config.toml
n_layer = 8
vocab_size = 766
norm_place = "pre"
attn_scale = 0.177
tie_embeddings = false
init = "uniform"
lr = 0.00113
final_lr_fraction = 0.0
doc_mask = true
steps = 10340
Each number is 50 + 15 x the weight over its row's rms, rounded and kept within 0 to 99. Layers, rows and columns count from 0. The size before them is the row's rms in percent of the matrix's.

# up: layer 2 MLP up, 512x192, rms 0.0604, rows 170-172, columns 0-191
# down: layer 2 MLP down (transposed), 512x192, rms 0.0538, rows 170-172, columns 0-191
# gate: layer 2 MLP gate, 512x192, rms 0.0621, rows 171-172, columns 0-191
up170 090:46 54 63 61 31 57 40 36 78 22 43 38 49 36 51 35 35 48 39 45 53 70 51 49 55 59 41 43 56 67 53 61 60 38 37 70 43 41 43 46 38 43 49 41 46 20 65 58 39 66 60 48 65 88 53 74 70 47 56 54 50 37 38 40 40 47 57 40 36 57 54 45 30 48 61 65 52 68 60 48 81 37 26 45 32 47 43 62 43 43 40 14 52 70 69 85 72 45 59 24 41 61 54 54 46 36 56 72 59 38 50 07 39 79 41 43 50 48 23 07 28 66 32 67 28 54 56 39 45 33 40 58 23 56 64 57 45 62 55 44 57 42 45 39 54 28 45 22 53 56 28 55 57 48 59 67 59 34 37 48 63 17 22 53 37 25 73 61 46 47 71 52 19 30 29 37 62 82 59 73 57 58 56 58 46 49 36 32 67 85 46 55
down170 091:36 46 71 15 49 80 66 66 63 55 46 72 60 52 76 44 22 39 33 62 21 63 70 48 60 52 12 40 48 51 68 60 47 81 51 51 59 36 49 38 47 46 52 30 35 39 44 41 47 56 58 61 40 39 53 30 45 53 52 43 52 70 18 60 52 70 36 52 23 53 58 36 31 60 70 51 78 59 52 59 49 52 42 44 48 38 25 41 47 27 41 59 42 58 43 40 08 20 48 62 50 41 58 63 56 79 54 62 63 56 21 53 18 54 50 72 58 59 36 49 84 84 64 30 30 62 55 46 54 49 70 45 60 83 61 35 39 43 55 61 60 53 79 44 55 92 34 55 20 39 36 40 25 56 42 45 62 34 46 43 63 63 29 66 73 57 47 60 46 53 73 48 44 70 35 59 73 59 55 51 32 45 54 51 53 41 35 46 55 40 54 27
gate171 114:66 72 60 40 35 61 71 42 50 57 50 60 69 47 69 54 59 40 65 37 68 40 44 27 41 53 54 35 63 44 53 55 46 49 25 70 27 44 47 80 58 75 47 36 48 43 75 45 48 49 52 52 33 59 27 25 40 46 49 50 29 65 35 41 39 41 64 73 28 43 50 24 82 43 52 52 41 34 61 60 62 50 66 61 62 48 37 25 23 59 74 38 45 44 58 29 54 53 45 38 49 56 65 34 89 42 40 60 36 30 63 42 75 59 35 43 30 45 53 47 48 38 10 14 74 77 50 51 75 53 60 61 54 79 50 45 49 66 41 68 62 67 40 39 56 56 87 70 46 43 42 47 63 33 46 42 57 56 49 41 37 31 43 53 71 52 62 62 65 44 75 62 58 44 18 52 02 50 25 41 36 78 57 22 61 28 39 38 50 54 57 39
up171 111:49 51 67 54 30 32 41 40 47 37 44 86 32 65 42 45 62 53 44 75 26 60 51 62 48 68 34 66 59 57 44 66 43 50 74 25 43 63 64 68 47 20 63 48 20 58 51 47 47 45 62 69 62 54 62 45 64 51 50 45 56 61 53 50 46 68 64 46 70 40 43 35 34 10 71 49 51 60 56 45 28 51 23 21 50 21 68 57 50 76 34 46 43 49 50 44 69 48 45 51 71 46 17 52 39 53 65 72 59 49 41 77 33 52 27 36 40 52 75 41 61 47 61 48 33 52 16 67 38 56 75 12 31 71 61 75 39 19 64 55 48 37 42 48 40 34 13 49 55 59 50 46 79 51 35 63 62 79 33 47 36 72 37 18 41 65 47 37 48 70 37 38 34 59 67 46 62 71 54 55 38 66 33 69 34 35 41 63 35 40 47 39
down171 110:46 37 40 54 47 79 42 73 61 61 34 51 58 39 53 30 70 55 62 67 45 36 58 32 56 50 65 47 68 59 38 41 27 28 56 52 54 52 38 53 38 52 30 50 27 66 45 43 29 25 50 56 47 34 33 70 34 33 50 59 35 08 54 57 41 48 51 34 53 56 65 56 88 34 71 35 80 58 49 51 44 28 41 46 63 29 62 72 55 51 38 64 43 41 52 35 38 39 57 48 47 66 66 59 56 23 61 47 62 58 52 55 48 73 85 38 32 35 43 66 53 35 09 62 31 58 43 74 59 32 37 60 60 62 57 34 54 61 33 54 53 43 40 58 38 15 47 30 36 65 50 79 54 45 34 61 36 48 49 36 53 25 38 54 58 54 33 31 77 39 56 26 60 42 55 81 38 59 75 66 65 54 68 32 46 45 03 50 52 45 75 85
gate172 099:50 50 74 67 42 71 60 68 59 61 25 24 55 43 62 26 35 47 61 56 93 57 59 58 35 36 68 55 57 57 40 44 44 54 50 44 54 48 62 19 62 50 70 50 58 64 42 53 35 52 41 54 53 60 55 44 29 73 51 53 97 40 40 63 66 67 54 49 43 32 40 38 34 61 58 54 31 34 15 45 53 72 25 35 66 53 57 65 69 60 61 31 62 67 35 09 66 35 38 31 47 70 67 35 69 59 54 61 73 62 43 29 72 81 56 57 59 58 39 78 20 60 60 84 61 54 48 77 60 58 52 79 58 69 24 52 44 45 50 49 33 45 53 36 57 41 68 72 51 57 33 48 68 47 36 60 54 50 27 40 61 67 57 53 48 32 43 85 40 33 49 53 47 75 48 54 49 67 61 38 33 35 70 68 47 34 47 63 25 34 48 43
up172 100:41 42 57 57 31 65 21 46 15 51 11 55 48 37 90 32 55 20 32 42 54 71 59 65 27 60 38 64 27 61 36 52 70 78 53 51 55 61 47 42 49 42 48 73 64 36 62 73 59 68 35 66 50 54 57 35 55 35 66 54 60 47 40 37 69 63 17 44 45 37 52 40 52 76 69 49 38 63 31 49 39 53 02 40 34 45 60 58 83 73 57 60 60 47 51 45 83 28 60 23 28 38 83 40 61 38 66 43 54 57 45 65 54 59 41 36 19 36 48 59 19 47 46 42 37 59 48 55 50 55 72 44 43 63 60 68 55 49 63 58 47 65 52 29 71 49 35 42 68 48 38 42 63 57 42 57 67 42 31 15 58 54 34 50 56 64 55 40 69 39 59 49 56 63 52 63 67 68 24 50 39 64 40 67 41 45 42 22 46 71 33 42
down172 101:50 64 35 36 29 16 35 45 62 11 20 54 43 48 73 59 32 35 72 41 42 29 93 52 78 50 61 50 77 65 72 68 74 57 48 21 51 70 39 48 83 66 55 73 64 68 68 47 44 52 42 62 67 50 28 45 82 49 85 35 48 69 67 38 64 68 34 61 72 50 51 53 51 30 45 58 54 56 56 60 45 50 44 35 42 43 57 53 38 60 13 47 65 47 72 40 35 43 38 59 62 46 58 60 59 62 33 26 71 47 26 75 35 36 57 49 58 52 43 55 50 55 43 38 55 31 39 49 45 57 27 62 30 48 40 69 44 44 46 68 69 60 63 31 64 60 44 50 68 41 51 53 39 56 36 67 67 72 68 51 42 18 70 33 75 59 39 35 44 46 43 30 42 44 49 31 47 47 21 44 50 59 37 54 65 40 52 41 59 69 17 42